Each number is 128 + 32 x the weight over its row's rms, rounded and kept within 0 to 255. Layers, rows and columns count from 0. Numbers have three digits each. The size before them is the row's rms in percent of the matrix's.

# layer 8 MLP up, 768x192, rms 0.128, rows 240-335, columns 64-95
107:119138141111130142131111186165097126117098138170080147062049092116214130159118124123161096182076
090:164155110126144117152182161133118109086123106122160140122112083144113156112116081165137084130183
102:117101126128074156103227164129093134131137147201071140158133095161158094129097129141181103117131
106:109150091146088084172137123097115137127063165172109143106115148208094181173144078131094168103134
111:100117140145148148135061140165104114161067107104166134111049123151168135171125149107160100095118
117:076074084057067082118110160111140092118120077129143135127107137080069105154104196134155113104168
009:112137107119112106154131170181126157169147080194114124146094106144119111151067121108171129097163
116:156107140135081154103042137146091097151135111126118191088107091075134185204139111055153105126163
111:080170150109137083117120127132156088134095162166153118071090183088171154093144093108144129153137
124:101115141148075074144147074104125118144121136074125128164129151092141142118112160183104157126127
009:109172143114137095065170073077162076157133157137093098148123119094155181156153173133198136101077
109:176129157130089086128079125177106105144161172120195148154087122147161125138091160125167159093108
123:139149132164134128156143127181128102107100100129144127117138145114130087116162188106090181115194
122:098095139071098106140159111170158114126083094169089107138095121103174097146055141136118097130100
062:149124099106125142096175125134132199116103192099115095094163124159108143141143143150138109155126
111:090154122130054121136083069092135142105201108172128076165090083123160145141146169093094183093132
011:117131146138087152172087103155100080173046130112128131136062103143113198111117097137139122143135
010:172137142138164107152147106137123115172164138135131154187125090119142143137079193141211091119126
010:163152134116122155185147127154137087123121141117113097181163128176147147101133171098128181101027
126:155189155086098130111166114138159044152095168130105124137127139143184145179035170124095162140090
087:087135076115104075139160100124109148064103095156177142127081114196183092152155103141117165140170
096:083168121124122125116141136136096158201162137110156085111118146150146171180081180137107064185132
077:082207124159109127131100187116173094105091099155169164077128117110112141107084114121127143121088
010:134158159112088079065098187101161136136117144113062175119145130147174116162106099153160160126173
091:138150090144109148139157143183107104199131108132113101105115114171132178192115152144062135168162
100:181111108063172107088136174157130108102152114165076156102135074079145163115120140172104162100095
101:104117080137092190104169134160128085192111136118124165037125145104137136126145158142136106164142
008:094117159132085120109172098128098179124148165110133122119135166076150111166101136119139086177190
024:107125143134120131112155164132146117144141114168085123126211202068181151136130109138101074133131
037:136138162149171139134061131112195129140097140131103148130140130125133170129109114083099108122137
093:190135078082086085142076160114113141102136166117176137077071083138169119142131139113103144094144
119:122109162122148130090102142102158138128140098089093157071099108141110096131137122140172191174152
098:095161119138086094158114127173098137171129120101107156084094129136166140106102096085178104119178
134:118188103149169133137128144164121106089071148130101138161122171145202163121118091159079076113100
008:190166127076143135146122167118115150115065099119168071135119090135109173088106076164085138091110
107:215167195124136132116127113187130091142141150169165107112099059164170106144142063143138142108147
127:112160195113134138128181099143106110041043153149157078096151140123153178084125156122117158174121
098:124184100096065081127117124163132131138133127153106157123066087116184027162066150140145169102137
110:137141151080163061077103154131145151114118160148143198149083149122135146074147130121116124090110
102:147117094133119107105116178153118105127102099096095152103152151140184054122132139140213105194135
107:117136123163153194071144182086099125096152095129120137200095127118109156091164128169130097137138
092:177067148200173081186110108067113125125100087187082127153149141153125093124102113160139046143128
111:095142083084076130138145178078126046111114146178143125134104140112157121110126120161114153196130
083:109123143134096140153117165137203128164085148184131165140154142147187024194131081111117126155067
114:074096070144097078199100136051152149139079113161144097095107117114121206133064097169073064156183
109:156121138056121070115090159084144149200119137156129140131200148144106085138127124132093168180094
101:087162082134096134132110141173134142161088098132122143065154157067120156143114161161159120109062
011:107118152107178128130063218128109157186098109142191143126130150101092170160123133155145102156130
133:038172138146093097095086131138111160151153111130136109117154103123105114146138155172103168135139
079:114173143125128091196124185184168084177174164194107206147152153121103126136140138187120068109135
105:134126054113074173184130136156156142179080104144145127088052148075116152133107185116158159146116
099:046080148133127121102182180119144112142102123098146114119080125082142116129172135097106161048140
120:130211052083112119182163095108170125104169107095152125106149127120160106088176165078097145118175
086:067125123125107108170155115099140136159115166219094118152110101099132120152144116162111135197088
009:138156054122132099099092187090154164111105126197162115137135118122128119091144157201096078192103
109:131114153120110128138125119109174113111171112080070131151095190125124127127118107128102107152104
103:102104134141049124115053169118122114141113139136095146126086118109088083184045167111168172136185
101:129086126131117133066106108141174150184118098104158092090127124130125088192149111179159149173187
099:194130170131163133159074096128107119156011107126104111091095140133167122082102126154107186134099
021:137129151200125149121131093137104136106165061118145107065111145137191108108101115155136139124137
106:169119159130105093150174192098135178178129113101120120103135141125114122115131109179121161088113
053:163185119097115106129098118132124146148142097132131203172168157114126182164147125093141111132158
110:152076120134123092164112140094136146102132083153156144144113113168117070074129099181170155111039
092:188119084137222163104116172142089101178153126102134126154098107107072156120081128214103094116139
086:121197168122111183091138135152150093089038096132115121084122136143105113174106106124152114113041
110:159171137137099131119057083150103157151116162093140133136085140118081074134115124171093183127138
068:124106119163067171098137164146103162164158132132125089116176145102058130097169145194096120066140
050:119136104146152109133127079153094115153118145101115159105160050109175029081162163148116150050139
058:088136129096160128145147134128062107171113131115114181076141075082075120154170136140164128104086
118:129138107205099113127131156173153139105083148111100134108155156145059105162135098146110120140104
118:120109125143152183150182167129143173102126120149129113104088137118134122136156162148102144170073
052:154161150183162112108126106166072125112121136114046148081076091166125138134146175186100209092168
092:134169129126102081076160204078108114089113137082117170116124075179126168121079107104136123199106
105:105147109115077160117101078099203138104121141113112158114107141131115093129126143171068135128160
085:168158174141015153181136126106168150107123157069121105152153143121141095156130099128175098167098
008:123120124169131116097154097181148176181079084189116195143114068131145073161134144130124083130148
111:149107108131151160111107097103113121156120128110109136164144119191136130161162124137153097142075
123:091119145144073107143103163042133129117178162143155114177131125147165128172121126104098198145144
114:093165137120104084176179021178141168108107093140112132089094082164172170144137131140181109122169
106:068125133129145137144111135098183151067105128085166128107123142116116111174155115171128113144187
011:124161139133116161086145173113137173088081166086078161075134153099191174141111092165167076114147
109:180140152158100123134137117109110131082125139147155157130085066135149128094161097130147159182135
107:098115151125145071134133092181111119153114132121151146146143102095074094119077162171143215109120
026:131085111097111130140137110079164163106132195129118130095133160151164144094159098111131084166186
103:119124148122104060118119134095184145151080134105084127139133106167085108166138118088114193143183
121:147166175077105105103126117203140102138101126057155169125128087127218140139159210125123094107199
102:148122123138147159072124177099103113069122077129137161059126132140108102152121109103180172123159
124:179189112076120121167148132139178096158145146153109148120093140123122139138152103164128119095077
095:080140123168130112148194117144186117154135123122113145136101144108128198119096137206114194149127
118:092127125109070110101170119172093156079146105149137154165136103138075092154129186106096165117134
112:122141151062099143133112143117135100181167128084207095085104146120138090134114109145185104130138
098:135152126148107173086182058104147066152130122121169136098135071108117127139113181151176178110103
111:133101059138128137104077098112128159122124077096133128128110116126181113142157155130143227136150
113:127128079092148084096106120202187161151101119122140193111112112131134104120134188139129156137121
117:106122160052145131105111143144140178158061100147114164137088158111093124124072151178141171140100
008:134120168105086060072160110066121141151163127108120106073131116105076163151135131093175138146186
# layer 8 MLP down (transposed), 768x192, rms 0.0319, rows 240-335, columns 64-95
106:153180149192137064087135135174107164103145108061079182199199172141192135157161114153128137148142
083:105083110081090109154156149130059128129160139160093144148108147146061121114072094144150158075085
115:155067141141087098170130117077117122102118177182145139091182148152173094137126115127118165139117
111:156133119121149093094148093130180057193087083163166128145138179103163113188084155091115145133142
121:128107130089169107139154123170145140109153058152159067148087115082183151109141103101108071107128
114:145072130141106149163113137128131085156142134111079195111175150161093100116130122134171143118071
008:088118136153108123106154096125125141126115127113102091204112088080148069132162193171172129076133
112:090120158098155180124114130086108130138111126169205126106147131096059074149097178163148145133117
121:122111143133162139066162142141155144125116104149177168118072118115109202134111113085172155172074
123:124111138092171154163114096125154167157136127093119139178189170146146128105161192172171118124140
012:167073161167079129151099117115090148129115080113171125112082093149176119133150173105070147117147
115:170132110136074110109147144148111110094149117097173084176129064161187109137120098156125155127084
107:150151210081195148195099150148095087046111090099146092149165118088103084138105073091144123158143
127:062112163133128095110136164110091134158104123082111125078118055128195108128134100179144122165160
063:132124158109147088116111128075158176081188179132139123171124110124179118089121136134168158114158
113:117125146126082109154142134065122068139161132159131143160064131164140118091149150138194107166099
009:099154143157141145126143219096081164177139140131173158141103110112097101124163108129125102159144
011:068136117156158137188108107159177156128074180052134093166170045124087124183079151135130145102159
009:148074157111205106087085157168124142138135147132108119157062163158176165091150113118172112111190
134:131097148143194169186167149098098179163113164116125107122104157116143096139120047112140131132127
084:105075121105176152086132116144117080127163082185133134089114124126036088147118208130111137135142
093:168123123144139084135114156170109127139117116144043113119142159083208144105173046123111097176169
091:165137200117083079136110121069131110125157155129159159115109071018102120077087141128048094130067
012:101120122158143143115175171135134141077143116148118140089098134131124129154154049117079126132119
095:175095113099125101118141106149085105130099074074100120185143153242147108130151088148123126153118
097:087109127109120140112090132050087128061145208131136116125157128093161084117118068114134094107162
096:135128176144170193187152163181094139149117061089140120143102109079100077109111083119109093138207
008:166206113132130122132136147099124104172105173069172167145116080142159094120121105096201092157179
025:084131091092160109137133099066155063137105123172115168134087127194132135132167110122119070077070
040:138167159154092106108155161140111108098078126133136170160101103162072105135175131197105168152162
098:130086089106105093169117164116084169095148144115113164162055133103141093128122136121115131094157
116:138122087172138087151090152087175143166125131099121184166167110056183110131148151099136106133148
094:159173129087082165140163068124138127111119113157144115138136109107157100101095180102198164124108
128:148176131113179164176137125192069105136137110030097135085212205146157121106055101121110150134121
009:133145108076142064077125138123119112116085126169193181163130166113108140120123118155173143148108
104:058138149152093175118131158098079105090165158171130125158103133126070101141205090134082106126073
122:128114171089116157148195094131135123114121129163114134156145141160138111104115086141156107119177
091:098152101104137171148139183150101122129190056156089087156142138113128136162115126135138112096133
110:132150097166136133128083109128180138173109121126161137213151129171041082138117088132112103134148
105:189120135087142136109146142152163100148154172121146088147169107123085100078161099129135173149152
109:070127150100156151158155175132050102191123128140121133115140105104186163105104124087162142120140
101:117125116177141102133137177096090138152097113146103103159139120135080152095100167138105075126119
116:125110132128161099094093157122095107148179143159148158188160112159173144132166151123091172092121
077:099097080077185171144157093150135144125155149141159119142156141156132127149161147093143143105122
117:165143158086124144131080156109107194127130110105102100154152165136108128099112079087122113125160
100:093094136124186101147138093106166079104102149165102159109086080132135147151107142164117110113119
106:136165108105188105184138087207083148055165132100175091140175103127102134149133091128143130072131
008:123125110089165124105155125138121083102097133150151167085138071136161114091127200119136150145092
116:125195073047119158096097081166145205135102125104145142151154119082101116128136119123102110156147
083:167159089117156120165150102105118146096136125140071167148174173085165098162068162077090089101155
107:109124152125159152133173151142165123163129077137185173136103150154097129136108176152117157121129
095:188043078099142118203147060106094137201128122107133129075074110057143125097146141118127145103099
126:203087158120112115151156086175123137128135081098061156174124081143096114088126062113072080116128
085:129119156168157079111104157091167090131117193112178131102148160122177133119130091122115112195104
011:152118114175112097189148120134127109154137130181127075071138159088143070133140159153144136187117
113:091099164110163093097150119128145102121102076109078082125160115110105109052145109142176138097137
096:125129183160145117134143119117088155088130091144127146149127105121130163154136111105160100122138
118:110110048119129159115117160078122166146192180117169074160159122161137140179085042105139159104202
099:165116179180158141161108178172067163096138086062132077136200159108134159152142121141155120129069
028:164152167145105139165148035094112163098171044123160067096148161046156092074082055064134119144099
114:130159185093149150195098151066087133146108127143051131071100181094090178118160134144170137129110
059:150123143079178132140078134131142083137138137066093113207134134160077147138120135083100093119135
117:125093136147177120143089164118108102152146152132168131173144124148190105088153117190192132014143
093:100110106078109160150148088154174153164099179137119138115067115193136110096132176167145133141088
083:071080100151120107199095173163123139135109092127116181136150089166157115148203155102135184115091
111:139134103141098141190152090130108145155189084067147085092077085147146140108142167127107116132083
072:076122132131103123131106143121149171217129162087141126114093104080139148096108174135118079137094
053:194145178133143112199153150113102123056161067126153091151102148130101112108116045061109117150112
062:114136084146126136185133111153085103112100149105080169131134177072208171128157145202145130130120
121:186072107115116086079127201078097134105053151167106122148131139157125182146010093121123069118184
118:061168127073189145169182130147121162076156147133150159141177088172037142156153107147159108076128
053:135071244176115111118112115148113193108114162183151083172136164120117122094154095177168126094172
106:100113131131131119169123115163089169117112104122125164154111127112127121085091144111125060111114
109:105158133160125190127112096090186058150145186107092107092150165155115119132183068148063088110191
084:108160092126112060127157106136146156089118117121183139128161086112125093162073110065105089127116
009:124143141136090136101112135123085157100106144192142171130208162148119113189135093085140179114131
108:085110069148107155096088159149102128069111090180130118109128130185130093103119069154156137128092
117:147108131150090163102122135153098161080150126125187104150114146129148087116115161157151163168210
118:102156114151131120130171098160086120098083111089123073133081166112135164209090113067114148088089
103:055101180118193111119085172165123153083114185096147129107159085139111089111123135121108117109162
016:092127161159067121133131113173194071087120099173199112162131098220117067142105113139133115150151
118:117146150135137129149160165189143119147154163126141171140104044135162110107133175169134112133098
110:087185128103148130123131110165042133119179108123082074082102110121121073116015157114100119149067
023:154116170127145063155100196114163138136138123125136118130105104150129149127121075108159192152033
102:063171105109100150151163143084119140067102107160133173102126135121123124149093169205096201166082
128:121145109170090149061089068114101116098165125071092161135228114149136122122151125165090165132108
105:208091205082104094164109131172116139131159128106161180185159103112127095082147155104094127160153
125:176084127120139139127119098205094161108108111122075169108150118150068139103130109105153071084141
095:178041127157164113163101163081154101132179129129165097174147165136073132102070168147101120172143
122:145110181107109130145122110084136146151114151169170094078083112091107139146149148113111155139199
104:096121113091138152137118118153128125161143158153187092161038140111092138113139174155212134105120
101:121116144170137124093112079103188106145107105071118155157162104097099109090126103112189122130106
110:042162090125165157161128112182171154143136070076103107162153119087076131148117145083118096145109
126:102168086158135111147111142144108078149149157070103116141169091094138146153163133090163088104127
110:122113125171140149069076136069148169141183146137116149153129147101117097095138099159130075121142
008:067131118143178128119144113124088165191108164099127059117138129150122105110157170136099105115082